config = dict(
    norm='rmsnorm',
    norm_eps=1e-06,
    positions='rope',
    qk_norm=False,
    attn_scale=0.125,
    bias='qkv',
    init_std_qkv=0.0493,
    init_std_o=0.0493,
    beta2=0.98,
    grad_clip=2.0,
    doc_mask=True,
    dataset='wikipedia_en',
)
Each number is 128 + 24 x the weight over its row's rms, rounded and kept within 0 to 255. Layers, rows and columns count from 0. Numbers have three digits each. The size before them is the row's rms in percent of the matrix's.

# up: layer 2 MLP up, 256x128, rms 0.0991, rows 143-209, columns 64-127
# down: layer 2 MLP down (transposed), 256x128, rms 0.0686, rows 143-209, columns 64-127
# gate: layer 2 MLP gate, 256x128, rms 0.111, rows 144-209, columns 64-127
up143 090:195144128104094122155161135170138097131161127168158089144085183104128121111139112168136137096147119145145162108150112095124130123084132080143110134134158123110139152138149151091099096113131148
down143 093:100108135135133126106124117151118137093165147126183141135106129092079173123165128158147129113117134152074094122143138127146106140166084098064157127127107102102139152057151111178127133109124115
gate144 095:143154135169116148124109153165109144120166107085123136105113134122086113138120131129115120105096133168150154153149132142128114158141140157117143117154149131123175162142145094103107100137134166
up144 100:124173137146134124120167162106108099099133143151138130144160117115150152161143106164167135091118138139114132149136155141106120113085101161084114112118151135097165177128115108145140092089124159
down144 100:138171162102081137122130124144148060100148158123150142166099119139149074149113127148113162128111081138110138161127111163118137174153169105168144117126132135124122114091140138136127088139150108
gate145 097:078112101104130078116136141133108138106070130102093127095108160109121169094154116114175137124093139121115113155137107124118139142099125142169149161122104129090145125137120082148125163087119138
up145 099:081144103110133158145146132149147180131177173152175117162138104107104115157112100111131099092099133141122147156124147130138125128147141144138144059089138163118178137090119141144115107107176118
down145 102:083144110143127123129132095082129165149130151119102108133147133133089089104123129125106114101178144197138122118131110146130130127083162105137176109089119125154119131131094139079102099106096154
gate146 106:136184158129094120139132143141154086133111128094158138109118129115123097113143107104140111139075117116106165159122136121092105109136096141108103092114129141079141135105097105113113110131124109
up146 106:128103110136140121133114134144077147095124131124157124154136141175114105134165128106122142118117129117118163147133123098119152133090149069108094121117150109134156112127185118140174148172123122
down146 112:131101120133110122163147177134135131113122144159144183123148161138158119119119143120125139146135137136136113145132112109125049113123160195089114153144136103151135100145099135149110129110123146
gate147 095:133134107130130097131102118115174151101108155126077112095154120143103156107157183134137146088146092110151129124117157132121164156155137143122138141103139145157107160126154092136138115140108102
up147 095:117184126120140153155131143137136134080090141188120137146131150136113161117147159100107136177090162113142181081100127158075156109128123104119151142138057114100134118089129106177090156115130114
down147 096:147099112139103163129130109102128129136101067128102120113158121125139117186125114123105111076113156132140117172126100163090159159101082161159128159119147098108135161129129094113129117150136117
gate148 100:180137139166130132083161123128132145122124130094161082144122165113158145149130126106120166146124123113147125149169110115152147131105153144126122142107120167062143156094100128070131166107133126
up148 102:112115132133112127123116136128112084118168070112133153117113135106122156114143117137165145137087138115111103137139153137128113129158155109156133153117134111135149134137137135154150091126116130
down148 100:172109119158116136134132147097156100148139115125129107111129127126142147197120151142109165167133189132141101095124162155099168091107107157145133130119117128127151151125135137165144112113156117
gate149 093:162119121113096146131099184156139155134152085167133100111101137122137175109155122112128131147096137158141110111127144089107135079092117114125142158089125117097153085148118110137114123117105120
up149 099:155103149113112145050188147144146095130103135112177129117109132110138146118133104112123156086090139093115141116123144131110138124145109146154125107102141110123128122084083154097090164137105104
down149 099:086077129118159126145163113104133162131136110135082121107143112167093142139130141149131139125121106145139132165114132119169161166120162123122106110120162121118129085137178154145152094127170134
gate150 089:112162128114105151124113142158108129126096136144125151102133150126172127078075144175153133132098092131140147176123133121164148144143104082128146098150123112118100114113133140137170100166141155
up150 097:142088154112103108116115080115174151161138163134117084137125128131141133142177114139129151131116128184122129106156118121094115141153126098113098140092110121125113137125130095130128198122113090
down150 088:074119114105106148104102130148103149122154129105148144111086154148122112119154155162121155118106134135133136123169102139140178129128072156141164123170142111128113110154089119138172103140159110
gate151 101:071130159114154137096112132100122098151162153102139117182145111121139137131121115124120106100086117179133129119178177097146115112143138130101155106115076136097133149102102137115125114168075125
up151 098:205132129101135132095117135145074188109111170104141142107145134115139149129093139150154142131119137137177099172105077147121122152126155144141119145120145129117177098155143150130136151157144134
down151 103:153137122131136114088125137109135108119119115128126155138114126112150150098100139118103127093094118138121125138145131133135149126132162130117133113159135104148183105135142183097106132117190129
gate152 103:148130082123150140139090118108125172141102098113107087120143133132171134122115150151121125096135134183116139122118146121101121156131124134088102170099109102172142098090122149111103154141155132
up152 105:170110092109162142171119126149101159121148115187120096121114105105088127113075151101149118125175165134128089148097125099113135119119100152134082128137140162135132126117143153072146119152146121
down152 108:136145100124119133104145116129113143108161177143147171131140170114099138111115127095105161131093099140143125117144148074154120097110148189123096112109123121131115130126137085109158117151172178
gate153 104:083140099159115172133102146110113156122137122124121152153144109130105136111126138111111143130085140129136113088137138151112122097147092157141106189114131117134165167133148083125128081119124155
up153 103:138150148103122149106104133156118099121122136159163098102175119156155109131104117111124124095145093139148127083100117129167134118119172077133130160119119134145113176124160135171159116153136147
down153 105:133116137106159117135123091117122150164113122134161127082140120137149126104126127070165104091153101113134151145123155131164153117126142132154137135131151133113123146112106112105139158163127108
gate154 108:146137079105115094049145092117175128121148144146121092107141121113156099147096165114158158139124143117143121089196113118118129151128131143126144131139129135103112154142109109129161113096114130
up154 099:137128103115143158146151132140094071114135114098131092127101104073125105157177129107104115107120131113150116125116153122183128085166071130109147112081124156145109129090124132153123159161172127
down154 099:130088107165126088135121168144178166176149113119097155115109132131127092149170168139114078140160126132117096138155132114164155138126130136119134145153117095153152173125148148141141096101157119
gate155 104:101159135097151116153134100130121116131150170127146113122115088061127115150118119115115139113106144127131098148119127068132133134056153155109133111094092124152117146122108132084109162135128147
up155 106:108169152114144163106145146142110150102127133108177098156139127105129121141151127159145138119137110150124108101094181121079123129105144143093169138143092184090118134116090095103147146131135136
down155 104:148143131127098177110137178133155109091105143117125129097118134137153149115123134169141105193121117094107128117137133122086128103175124123133140146130172108127147144170119120148099128134101107
gate156 100:120162145147143150110075088122123158146123107100178112126127145129143109151101166136133145135159124130145150112138132146139154135085087141083152116117117114133088127146160121137155152177111167
up156 100:207130064093100112152095110129087111096128115117080101135149127118111130125104169134123122099127118152156105098132145145136148145111148119090125144091166136136149121118120174110105087093099169
down156 093:128141127111182116124103109146121179118131147136071166137142139142134116123120091153119091139119152108099118145146123126163051134110093079103107100143155133106095123120160141185125152125137160
gate157 090:192104086167148165133147136154134156128159160155169110135166123119145126083136118133113118136142154121139073133089091095102126121117133126125144152099110164103134149139138086122144103143103131
up157 090:081128141117129090145095158129136139147183139082157149150110142122141152086176158113110134142134127088132106132140139157153166102119146127115134139146149144162094087156105170113096154109127134
down157 091:104097130136132117114134090089095115135109113098113115140154143082152069169102153150107118154114129146130097113143109114111097168126136135140112118124178143113135158150098156083162113097129143
gate158 103:113139117114107174087141154117110156191111147131163139144127147105114094134112142141149134137124118098137120176107150090135091143179131127131157101111163144134112117087175147136166095107150157
up158 095:091124145151127144123138110096130122182085105116092142110105115105132109103121102141151143135134145115100145128112106148139129111141110122152104097101112107122138131097102121120087122147130066
down158 097:182120119104139070150168129094115129124131136137164079105124143130150164104119170159131126101131136109128137111121108116130185140121172145111111158070115134113127125142134155121096145084137120
gate159 098:195154072126115110102137075121111075149120151125125109165151136106137121069100123122166116155143113131149127136136137105137125092096112132146111121101123159129123127114143134119103120137118111
up159 092:141144075148130117121147103114125088088105150141104124152089104115094139102095100143118122133145163128152119151122147124111095154144095140158147159084126156104125153169148140102119155139103113
down159 096:153110135151109096146104108145147083136135116146151132136123155110120122163114096148068133135136119134133163155108126141141137139183155114147146097121130092143117056110119122131157163153158132
gate160 093:124110143193120117102137147158147147119118110090099122129096174141123098081141103111127178164138128104119160106155113155123132138085142128174132105127141145111115118139147107126161146110129121
up160 093:138152135138118189135129124129089125138153131169095152159117106120112139136114146134141118074124097144113105139113093094109109112058173135104114101144102128109164087141110121130112083164122160
down160 097:127140140156147122148157071113168142136160135104106150103107129148119131131120111092131158102159147158135139107130137097165062134116130125141120110122141123089085131171085143132119146104138115
gate161 095:129140123153141090108136142124155143106110161114089129107139111141090100092152132148138195120042138095118139137131117131116129131121086086147090129164098119099128099149089115129111114134107096
up161 100:122103147114149142148127145129112116106123100130134113129111091100121095072160124153151131133144154106095157161132135099096131116131118133066104053183091139149153153102104121124148160117168134
down161 105:138086110144160132104107157118095148125101122124127094127106166093114117155150109198109121145150086138108158148118147111119135105165115153123150137120154141142147115082164102120141138097120145
gate162 096:127139100091104145153114113155142123119160158153140146115138133137132108091140144097139159138123106158110094132105114134190137131122149108142126127111099141159085090153109137153167117087133169
up162 099:112119096183126137123090145100162105128128112159112100103129132122147143125129138140096114119104109099140158116103124167138128116181083148147137163120166079164131147130132167137119139134086133
down162 100:145149111138143110131142145185137178134142156075125123108140093129120123162112147133139156124091093122139143148130137145132103118152157143122155127132120103143115138172147071123107112110145114
gate163 114:092188109143125123106127107148135093112100157167097127131118107112150112131123118150109116141123087151158115110121137110131119140164109148142114128104090167147132178130149102088162126128090167
up163 100:122145132100133144146145127108149180111119103129118124181136133170125127129118132159074169078153160155129139141119122117121122141121127151136140125108117131147102147145125138111116140139077120
down163 102:141142108098099139126165102106132127137106122125110080063088121106081136099127096132103151132098178131099149115104138099135118136146127075121140147129140146135128150162085110152147128093073101
gate164 094:138131080139149167122153115152153129144130161130126112144110119131128091114118136126136126148099119120180134103134116096177110135152094161112129080091127120131119161140150124057132081065102149
up164 097:129107137153149071121120087108103144107137113106063137119099094083141133117139118162129097126119096143108138169142150148114110115104137129166099147144138123126127145095086147132122164114144137
down164 100:119150103129140105126126133115114132149102164121104145131125120140134081110126160124126123135126112190153110155113145084120120174130155145076114110094104121127106146135133168081139112105126152
gate165 107:131175121137158158110104117099124113077106100137117121113115123145175156163120151156124094087127107140169153136131142148147119108115099145110126145123121144136155174111128127121152097110119174
up165 101:174152118141128135112159134109121105073106127141122125105116106153111121147149123116125142078112102173121134112132155133131115141132132132156135143094106138149126147113141220081157093130105151
down165 100:163127156118173128133178115138119119120129124083112149115129089106139113170105138134102138155110179148092156111110067097089108134139134108107111140126096146150107166126159127142126117177141094
gate166 104:123115137132152080186117109119122116114083171103139099126121120107149150142137148152145130132135121150122118144128118114138129165131130152082078086143182102175117096163130115127167090144129188
up166 103:074139105103168134168106067159155103100111144142141124118147122133110144095135113132096102151167116138081155158151141142113108140109123086149180124109091119129119148110170128184126091117147113
down166 101:156115109165120134089112152113137146170119113114136141093115160122090158121117132131151113057115185102131108104130124128171125176105085117149115113172105129109125128120138127079142168097117107
gate167 097:139131135139119149110136167124105078078101148132147105142127126090119124113098122152160114105141086098118110142165181091154115138119143113075087102159166150122107172097158125158121115110158155
up167 100:122150080190156126151076125108142154163087146120100104146134123110144194135124153111144136098110103126132126109115100121148166124112127169122128133099150154143163115184127129095124105108109158
down167 101:131121150120117102092157159100126142105131127144124084134129139100156120085136152141172133104121099121139102142134165122149145118118147102069101112148157130117124115109128115165116106155155180
gate168 093:173116094146164129101142162140140138142116175122150124148099128140121158109087143129125106115130105134169102116120159109150127090100162139109136105124163099103137114114122109124094114123073142
up168 098:108138113091120111132155100125113130131114140110120167107146120098114131137161121173110136151111144161122106132136140107064099121101091113127105115127095109137084103114127103172094106109174169
down168 095:075142135138079138128116128150135123134094184106134109124092122147120137106139121150121156141091135120120107122107107137135203130143122106132081127113061138126193118118110116140113138159114106
gate169 103:135180121141161117131139145125088121081153111123116126166131092143165108133108159127157120163137109116172115129128180092131129128146135163093110122142145126168154137090131123155144099132114160
up169 108:114136193141186160169120147162107132100111107129100144124160089135139131118124129123153117116106134170140119146103115099136109100168142116162122105131124099119178091095144173100158131145121146
down169 107:110143111134120138129144141117148069112100116110111183135125115114156104141142106115118158148092133160113151132092119159120098186145147148179113110138137154132165129094164122177130153129129097
gate170 088:103100133102129145146094112155083104154098140097135119131153114148145156074120121088096154060132124151124143107153146136118121106108133107157124117138139103077104154131095100126123187157126123
up170 095:125134142123099146102123152127170084166122162166186125109125134098091123147114121071105136138139132126109125132147141119130131101102147154149132079130088114113134088108130150169097131151126118
down170 095:139090150122129106134163141129178146118113128107105112114155111134155137150123170107166128131152183103119091071149149097118143159126137119148115111101091121132137131115111160134132149121098148
gate171 100:174123126080151099153101121160119136107127165142095108128124120131118124119147154133161160137147091126123122140123106095126134104107081076102146105100146142156107161088120126136159152142127113
up171 109:093115153141119098143115121133096140137158153092086107124159149152148120138157158136119115123142132146096125125155145144098150114106146102171106134153159138103147146109107120175116097161116112
down171 105:160109128165108106106125145120137118122182170088165114124133163064125127118132121141128083099147096144131114087136134099114111097179110162136153133148167096105142165101103093109121118131144105
gate172 095:137106120130151162110107133117104120172128130124080157119136143134160089133064140140173152114140151110137104134167135125123115181125098106099104107131101143082150141155149116124120167155113135
up172 097:162097171149127154131114125179107152161141111152101165110100146139165117115103132126146158134136159150145116137124128121149138129128106111097086105110130114122086124137151115157138159136125124
down172 091:152145138159087128116138121106125154139140141131117156124119119112139139141123104076123106134144137181147087135114147121192076156156150124103121146125146122114092102129128138109139145136134116
gate173 108:122148150114121101144133104107176121115144153116146091119159122098124108132165144145123124149119067143131146121166136145150118179119122142129152187138154134162137148125102122098086102143138167
up173 102:123126128108096107142147126166183152125122144157111092097150131127127116127153138145143142145128144103125108095106102113148125105141114108161144174148107116094139132159121120180147102077163168
down173 107:140143125096112158146106133143137115133129122156116106118125154106122126099110112139133133112106114164104065099113139165124099147181141170117145131158115135116148166096068081141125157131122171
gate174 103:129176150110172110121108113134095091108084151106125134095134143113154158135119127110160116119088104171135153115155093114139124115137123165096143120120129161134099177130130123163136118126133168
up174 100:071122126128117190121161159132171136139138103129128118148154153072116137098116142144090096120093146139121113149109113113154107115132123161121144115118113107081174132144090111088106115164122135
down174 098:086122137134097162119143107127134165182154118134135083172139124132128129112147123131074115099124100143092106171117139105148142085132128070150124126126127112093125124117120089119099150108138129
gate175 095:109143117113045087149105175125153170145165129137151115131131117098130089101116119088151153127104145148112149123166090124135155121128135155175116138118136146087101114158119160117174112154104151
up175 098:153135119161154135152111131101163140078144154119094142119112153152139187122111123088077140101098113180150112137180161167134141132143153134161150158132092105114119119135122141112130146131077172
down175 098:158127138121122129132138164126113078100148135121137198171145147140117169146103128101123156158173165137159143160160133137135141132108102128161115156143118076127125075137113138182127127116075141
gate176 091:143120119144109141140140110146169079132144163107124112154161102084124131088171130164156103116118126138081104144161093107106108142157159169137124132102166109125149135140110119120138139124112138
up176 102:110169118106179141097116103096165126111088112131105131125157145141149110139134120128125123106104137134117152090131161148116134143109162101129118136161119159184119145119095158148120134170121142
down176 098:080130106158172141086127093103129128136129156112125115120126124111109145096119095119120104086079128108103149117090103127119136124058150139186125113152127171131144138132130122104158109132126113
gate177 108:164136119145126148121127107194145120165146134098166102126085097096128121128097105121136136105105112144138097108170126110086128138075120125163152129116093140092104164127132126088129130123125188
up177 095:151116161127126126179103112122130128126097124109150116157107086159109103131153131112105116090137151148130106115166132120107147149106102140123156141116125117082118157136098096074088181121116134
down177 104:159130109119163113163080081108118112112137136138137129146125104119094117108113082094109131163135169103122111113124098104099137113170109137121151165122142116162085138126145125099136126137172126
gate178 091:105172140177136141121119124153165118126114105123147146106117116092115139138158114140132127120098121134119097148157160139135144145130151159148115117106142085100072100137133149080128147155101097
up178 093:123136122139118123167125088131158125152145147119130144114139118118127136107126112150100101099146154143099104153121099108155148111126143187086138081140076084113082096136095127122167175158120107
down178 092:116144095128115116134147097139142107151122106129082110154124141160092174151128113142130141118132132128117117076113136144144120118119121147121121074120103115147091132147142070158128139094119077
gate179 104:137151126131138085149171131140153121076093136135108133155143088124132102145142122199117146069093097091140139132117111096140146115088139124166097103106135127100132147139153128161139138129116113
up179 109:142129118118141080133172096140156152106107171136122154124140132116135182121117114131107127135158168160139079137102093121165116128125117115149108110141105147121073112170156116156166160118157139
down179 102:109094150131167131120124144122129141126121119092140140124165107132098121103122094149096098134118121139095128160088109120104112118096136164152140136149128128134141086151119129166137162149097122
gate180 111:119170111109148150126110068125114104118115138141133131111105137098140134078111163148135105138110092156141117109174148160120145134107113135138107174138133135094154140114120129140097125127100115
up180 097:134117067167134102067128184139164134172153144125139117108130132088119121114149127071123170119123155091127145130124162076106104116115130156093169093098120098130121116118129128163130107125149161
down180 098:132109115173161104138142180153146080159080102121162150114132143141164101124146124163149137105100091127125142102113169091110119116117099152114098117088133120143122132144138153084131127142110151
gate181 093:096133131140092089099141135134117115127140145137156085121162127147114160141132119119115100106104131117182164155162134122136124106149093173134107132132189136124137133096167110122124093146127118
up181 105:174133130162085106137142068116113151132124095125102144153099145137105108099128131119137153107176098097116136143106140123113114081110145083100165125163105125131107137106103159144146096154143140
down181 103:136118109096145136118140128127132158118109199121165158119079137162097119084112133103115124119087098117122159141127105155132150129109136153089128136202130134171108143143110156126165159138107124
gate182 094:071142150174117125125089129114117122121119116114133118155170089155151109160113136093156133123155120122163127108142077109134136138156137088171100141112128131117166103151147119112149104169088119
up182 101:123137168098127093122164154139110124157078115118138120169097110112137112116134124107126133095151080129144171120133151121159133147125137120116147131113139109169153124106135175128135145102104141
down182 103:115101063126151127140127135125143156117139139096143146113118142102093154145135128129161146117081131125098158103089148108113115100122118143125109124120116126099143159119109077116128127080118112
gate183 106:155136112117123181125119175115146131108134154113155117152154096137127087089125132155129127114127083110164136144109127090139140115130122141120082089140154194148149139094121145107179083145143133
up183 116:080144111148151163087119124128118121103097081152114144138118106145133115163119148116155132128140104115110161139121127131090126156119142141091153105156156135118142146109117158120125108074139134
down183 119:123103159127092126090114145099098092133080121152135203146136123130144119149127110105111091092142091158152142145140137120142105121130169124142106100125170112116118133131123146111141133129078114
gate184 102:107135196116150098152135120152118144128129082085168156136109124106117119100116122151150098119125103100131124131123181125092142156148143137068106129146143108141109120118133125123149122098121133
up184 096:085120132147099105141115139115188112173138106103152104181117136136124142110127121169136127117121132129139119126140121164110121090210124165106124117164138128168115133132121190095088141164152132
down184 097:119149104096116152116115127131156102108120119123138148164132156184108139115099149124099112116126119112174141130117126113143121131132148101107146158123115110145108130175120120166166118148162078
gate185 112:096121094165104139120135117103145131168134122047092099135153148104115131134080125168167127134101111128143104123102090119150134115156141095173093142112141131120153118151140053095118157138115135
up185 107:143116092141119143097184153122145122116113114114120160085141099096110166136125113154138134106142145138109136146155126096144134114090149143056144113135095153122163079145126100147109100093107102
down185 107:134168155085115099167164128161131114123112150138100109166138129104137133124164111162146160120105111183131130154140138089179159144135153164064100146140134154136141127087140115126103118112125147
gate186 092:101132107132101157178135146141104150173135048146120090123129156102142148081097094139149146113122118100129125145133131107116124092095140128173103117071158098107149147135128128101115143134127101
up186 098:154145137179105135157161109158118128122109114115135134089121115101164141137147149141122126110147073129146112140103146141143118108102153131106093161145145119110084101157165145130095108111130147
down186 095:132145134130131146104168149139149092139110144122100066159147143135153137163140118138104120165170095088107182120118096130117125110131106119107092101125137149082106138122114148108129119095131132
gate187 107:117121150128122151157105059144120103170138100135154123123115144087147154128140104155186113150128144113158121114106160102148138096157108172177107094105136108146118147142117121180143128141129105
up187 107:211163101104116125145117168134087120144149105129157149102175137109141145118143140167121138147101129105129111140112150146125135155134138134089165144167132122140131139129087128121127153161141157
down187 107:159117123135091138140082083131101107105148140137164152111107123120142139135130122131163152118113121120099102103114117125108114086151143129078159120168125116070123152107112184113131083144176145
gate188 112:148122128124099076129163102129107136135097134088117111114122128125130170122092130135154138147123123111134128104115125102131121155129100132169122124094140149098125130121132090120103150080136115
up188 105:158094080138106110165146109143136123170166153141062111078167138117136166107135132148131117148143104096176107113110085106112160169110135154083119108118101143112136129114177127169150114122127119
down188 105:103114142150114135128107115126140112147131127125156150148109112141109127123137112161141103116125117131133154136094114148105160112131114098158107122146143107155112146097095112110126140174132115
gate189 099:114146124143116140099127105128092147074157141119136121111141109111126137103088148096135159113127103169110128099158104116151144128135131133090121150138136149123103133148085113101184117100140164
up189 090:138127111138141150152132165103058123175146109134150143157147114086104137105133125098137119128119141129126129107146157123120122125128122157127111159113100137117130083100165103150133109157165084
down189 086:127145108145134102113131168126048172195141133110152073152088117105187161150110151129155169120141133116152103127128109130147207149148130147161106122136162111130146128138126111115134106174148144
gate190 096:088085110137117141156100102097134116074128144088161096091124135153137125140098126155144135111127117134096071129153109110103168110149091136105088137128161135123112126112126086150106182177118130
up190 095:136146112117118148142103110144065163161116124115122143099166149153117136133128146080130083144152127146132125103081096130165114098115179107135130138113099113127120103138130083111183144104112102
down190 097:133142158109104153131164115145103068137124102112087103151135118074146133128120163089124134157132151141154096180111143156125130164135102161125132127112134118164140174095110125143117136114140135
gate191 108:141117110111129116098133126145130115108139144087123132113134094146115124117108139147156148094096112157099157119139077120141149130130131127096115141127128116165093188127137072115176109117137147
up191 100:144145137109136152146099140131146100130123144173112138118108095054160124109111143109160115104154100104110117120109139104144114117162113154127097117113156170134156148129153169112142128124159090
down191 106:084106101127122134087100108146140140153105124140119131153129125079129098123136145144111182115120099129126128139102126139168152141128152123109167152107136135100104176134149106131106106107112209
gate192 108:154114112104114118123085111109121156137116144153099080116114134140138121141138185148130181108100128116121118098167128131093229104126142136117132139121142142104105122138125152091145109140104145
up192 109:141116103113161128144095082145109128121155167103121099103103165146156145127099157147140147115132145123164121107162152124118137113071135146142139149136139130170132137166110143122112120128149174
down192 091:135120121150163113141152130129145093112103103146103176142125106148118084134114096126126089150127107153095135134097120140127024131148115110139125167111145107142132131107161142147108182105130096
gate193 093:146175160075107116093114089164138123148169113133107128149141127158152143136127105138107104113128117138138141135148124147147110131178138151143126143138122083142161164087111172117103093152182170
up193 101:138132095119123138110148152099097127150098118156156130125145145111127176131107140097164122110118144109073108095138136120188110128137133132102137071124110159117074104085138119138135146167145091
down193 101:168136123141133113142126082109133114145130105117108111085156159103133143102131134118157117126169115146140076119102152115119140127106145135107148103121081122121108093151117158145115123124045104
gate194 095:086118108100110078155106141128133104127090124168048145136105144165113102128144128170139102143143109139121147147168138122150151118136145125098147126158077127171137127130091149108122119127119152
up194 100:122116171161147176133106145144133128130088101125165147150128156102110162145146097121109125090146126138115105107131122127113140146155127166144152141131154141112144127132120144180109147127166094
down194 102:165101138101113152129115108127125169165149153094132141117143137118127104153197108109156157112123138116169089128116146118069100151109132156127162097139165120126094090135111115118161169129165139
gate195 103:143121089146075128082117149200116098128088133117101161111129125129153111106097127123150138136091093116148125116151121124152120156112161084153102131070112171136133128128180098106165120079117108
up195 102:079137147129182136162161128145152119150157163125148118125113104093133110097105118099148090153135130131085140116117149148129134129122114157078099132156170100163124149132147114116134156118143149
down195 100:118121116098150111141103140111138141142110169066110127121097136087141180111117180133122156133145092126136116142090138131142156133081125144093137124127144150114148142126175133123154154078151148
gate196 098:164157094146136128175150111122142120099126192138113135147174140119129095155170123135107144095108110135152129129116121139152120122147099142152131099147080099153109149105117152106168141136125124
up196 104:165181127177146118143141125180081134110126145103116162148118146108113093136163149144142124115114123115121112126110122112115125120102153137122163082170102145138075128145136125141140139094146132
down196 096:099125113098122158129103139165122128113106108144139187116098122154119155072127109171109120078133132090147141117143157123107139084132173134133112145116132123126129112134136148127092108152108135
gate197 105:154166130106092144149165135088163118120108106136125092159134179097146134122112122125164118124118129134152132104116148100090096136118129140165153151130162130111157091088119084133133117087134127
up197 104:117125160139108140080124121115136116088120149132149088154130113138134103138123111092115134133112135085133142086158102083137126097134110121140183095127133165125182134131159072147136090115121130
down197 105:148140111111160090112133121122102111127161139108126162160139123139133182083155076151141129128106138159093116173137112170140071130122103130131115134096101163109119135137095129169132150142069120
gate198 102:122156133128143133071087123164153143161155113126116129142072067143139086127142156137146169145120090106145126107169129130122154119143129133102135127160104163173089176095139139132145101143131183
up198 103:161149128084102115101105123116134158149169101158111127141100130146137099143153146140118112141107104141145112139096148110082126135174145152115162146139130135181123152083138141151118111135161162
down198 102:157126102118120118155116129120115140128163122144136095122152119095098155116119099134131101117165154173143096159123073102118111173212120147175131138130137149139147146132106100140152147170147097
gate199 098:123129126117128123143133096160131114120117130152107161138168146162128156155132144134141084128105076124152139172153180129153112119098123135079130198094158100105146142144120140155139163110124120
up199 101:095124159204108145132120170128168114136138126113124127168157121126122158157095145140083113138097172099130087157133128149126128147101124153161129139164169130120144126123127117100112125088141156
down199 104:152129133105095154086134151072122153124101116134127124153154155129146120134100144138130131089099108123104121105103141124137089068136090158106078142161115156150163115140124113123086133137127156
gate200 104:112139126123136092153150091157162079123162190112144135121142134119143102167139122164133146112121110113137082121122135113128145159135106126092137116086176155150110172097140158141126123163078128
up200 095:146109102143161182073173127138108159154143111157135133123096122117138107130105108124151114125107101124109166175121134143128089136135106112149097120113086147131146121108154141119109151048119129
down200 098:117137153123133150101142119164163171184131104120113126136108082160154137110139135142151136107159160149151105125140106123151148152071133123099092100135092110112077135139147138161114171125137077
gate201 099:136174115119117092090099127124102114183086108102087114197135102144112147123149124159148107158113134186158126106161149132120142129093119116130139131127094154183118139086128120137105085175125145
up201 101:097108168102104112113140153108160090167088104138150132125158095156113123123152114071119124156143124109111130103137117120167136141168135163153164105153153133151166116126101116117133105134145126
down201 093:113120162141152101118168124122158188097141143113169109142132114112132094157153122055109132147140093141142125091106094117069112116134076143107141119121147136122117153131132130125170134118139153
gate202 091:175117152136080164084135133141108103144126158090105108142127121161172118147128148159104128107157100173111136070158178140146144148121068113117128142098125130105112130117125104131114115134100126
up202 096:105121105124118132109100146137108112094158164148118148061117101112108134135108130121131166130066106163101120104098131159112145161121101128120114138155112111130113123129141135166166112109165106
down202 096:142133135146125122137149131161154094130122112154150143137098072151152146175134172114119104155106122127126112125141150167121139157158088122112143115082138106140096150139156127168116119159164133
gate203 113:154181132108114111154135097147123130154140117111131121091149135097152080115090098152155142138082146106126082150131096124111125158132147172112095133114166151066122150140147147092150142145119151
up203 117:123114124091094113129146110120132173162122132092110105147142129156141089150105131144122146097130148141160118108081112081066113146167123088129114134103114120121146150142126123097137098122104098
down203 115:181065120152104134122176128142099137122156103137081150128133128132094116111093098144126133121125113101147148153100133148103067133155098075185129145142129109103143121133156093137101142133122109
gate204 093:139150114091143153129121133167115104137116135152088152136076092120147123123131101142134146104112091120103157126132186154121118128132092116079092171078105126098110135119170160083111146152121113
up204 093:124110132165131119124124126143105145099153143147131141181089116155143169101138123110088155112124123131108111102105178121133122124102115118085123122145103153104133113149127175094111121120122120
down204 091:167098144173093140144131112087092112077109112145133176134101144153116155145143120115118091105120190128154145119124127173117106180138132075124134118157060117144130083135142129115142067117115100
gate205 085:115134154115095066115150164127128121125083123118107171173101133126144136095112151145149122146149181153125117130110132126131121155136119097160083079108135141096117122138162104180141150150084155
up205 095:156122109149122148100115133126138157108157158133132114118124132140116120162149144094141097072141128131139098123130129136137153145103044146098130091145101114134145128122155179120143101083085127
down205 092:117156110105153087124108178112139147111141126096089059138126120159093149132166152136173143126163121136140128134121130100142103130101171172124118133123133174147145141136139106082130126104134168
gate206 102:102123104144133126148104111139127082104100133126130126134094124079121133112098124158143116104120112151116090138148112121098135145078085123133103155125125147112118138162163092097105154072140182
up206 102:097161124117107137065167141135136151163154121097162131147143117118150138089122105123137145111132112123156146133140120123159122133150174118178124068106097107116137130118132151170161115119097119
down206 102:122120156128128092081180118177148137183138123071120113113167145105192137126122137119122110111114079140167114106138148130130140137098160110167113132113146148122149119113156117131137131128149152
gate207 094:143136147114124118158152145124154113148112156108136145146151151104158126134116123122132146071135143101119105135131088108121122091153111134227125126114115134107135117160137121114152088141107116
up207 102:160119189111112154112112154113114107146122111116136151155112121118141115140105123148132129116132118093142119126097128117118100100112163168102161084120136163160095091139128129142135095140116138
down207 102:086127121123138101099103133146143142128158101159134108108134102112099141113139157161126134148128126121131088143162121145115133166107102141074146104119157102115131059163133104118165148130149107
gate208 126:142152134118123133178163126172105155109088121122110140168131105111111102129111059126149128182120123169128143189106111127156085155151138126109114149103127117118121123071168123136154144115138126
up208 099:160118126141144129118110098137117122147142150147138136105166149142165185128171130110103138115139147120116094120122103107153151112130146093145127094095108138162135136140093114147160127132135123
down208 093:147133115104143124157159142175143132130124108123097109147150061110137114149102091159149124163096138162088154167100143149132058119119122157095125122129131115120145122080147140129142107093138146
gate209 107:148163132146141084137153109134178133151123110135106093152142134081131102122127095152163146156120095082143136170160136097123109127109148174108149164128088134121096142138208105107144118133122166
up209 086:140117126139146128124159168125097148143121141071090130128077121128149118129148139113099133118113103138134120108102134116162151114117144113161095103130158156101144123113159090136135165104114150
down209 093:124128110135115119144110118113140124118114116111150156165083087090091116133156099133119145110043113136137127123164137118151132126116108129121129160133152147103097161117107141133152150154094175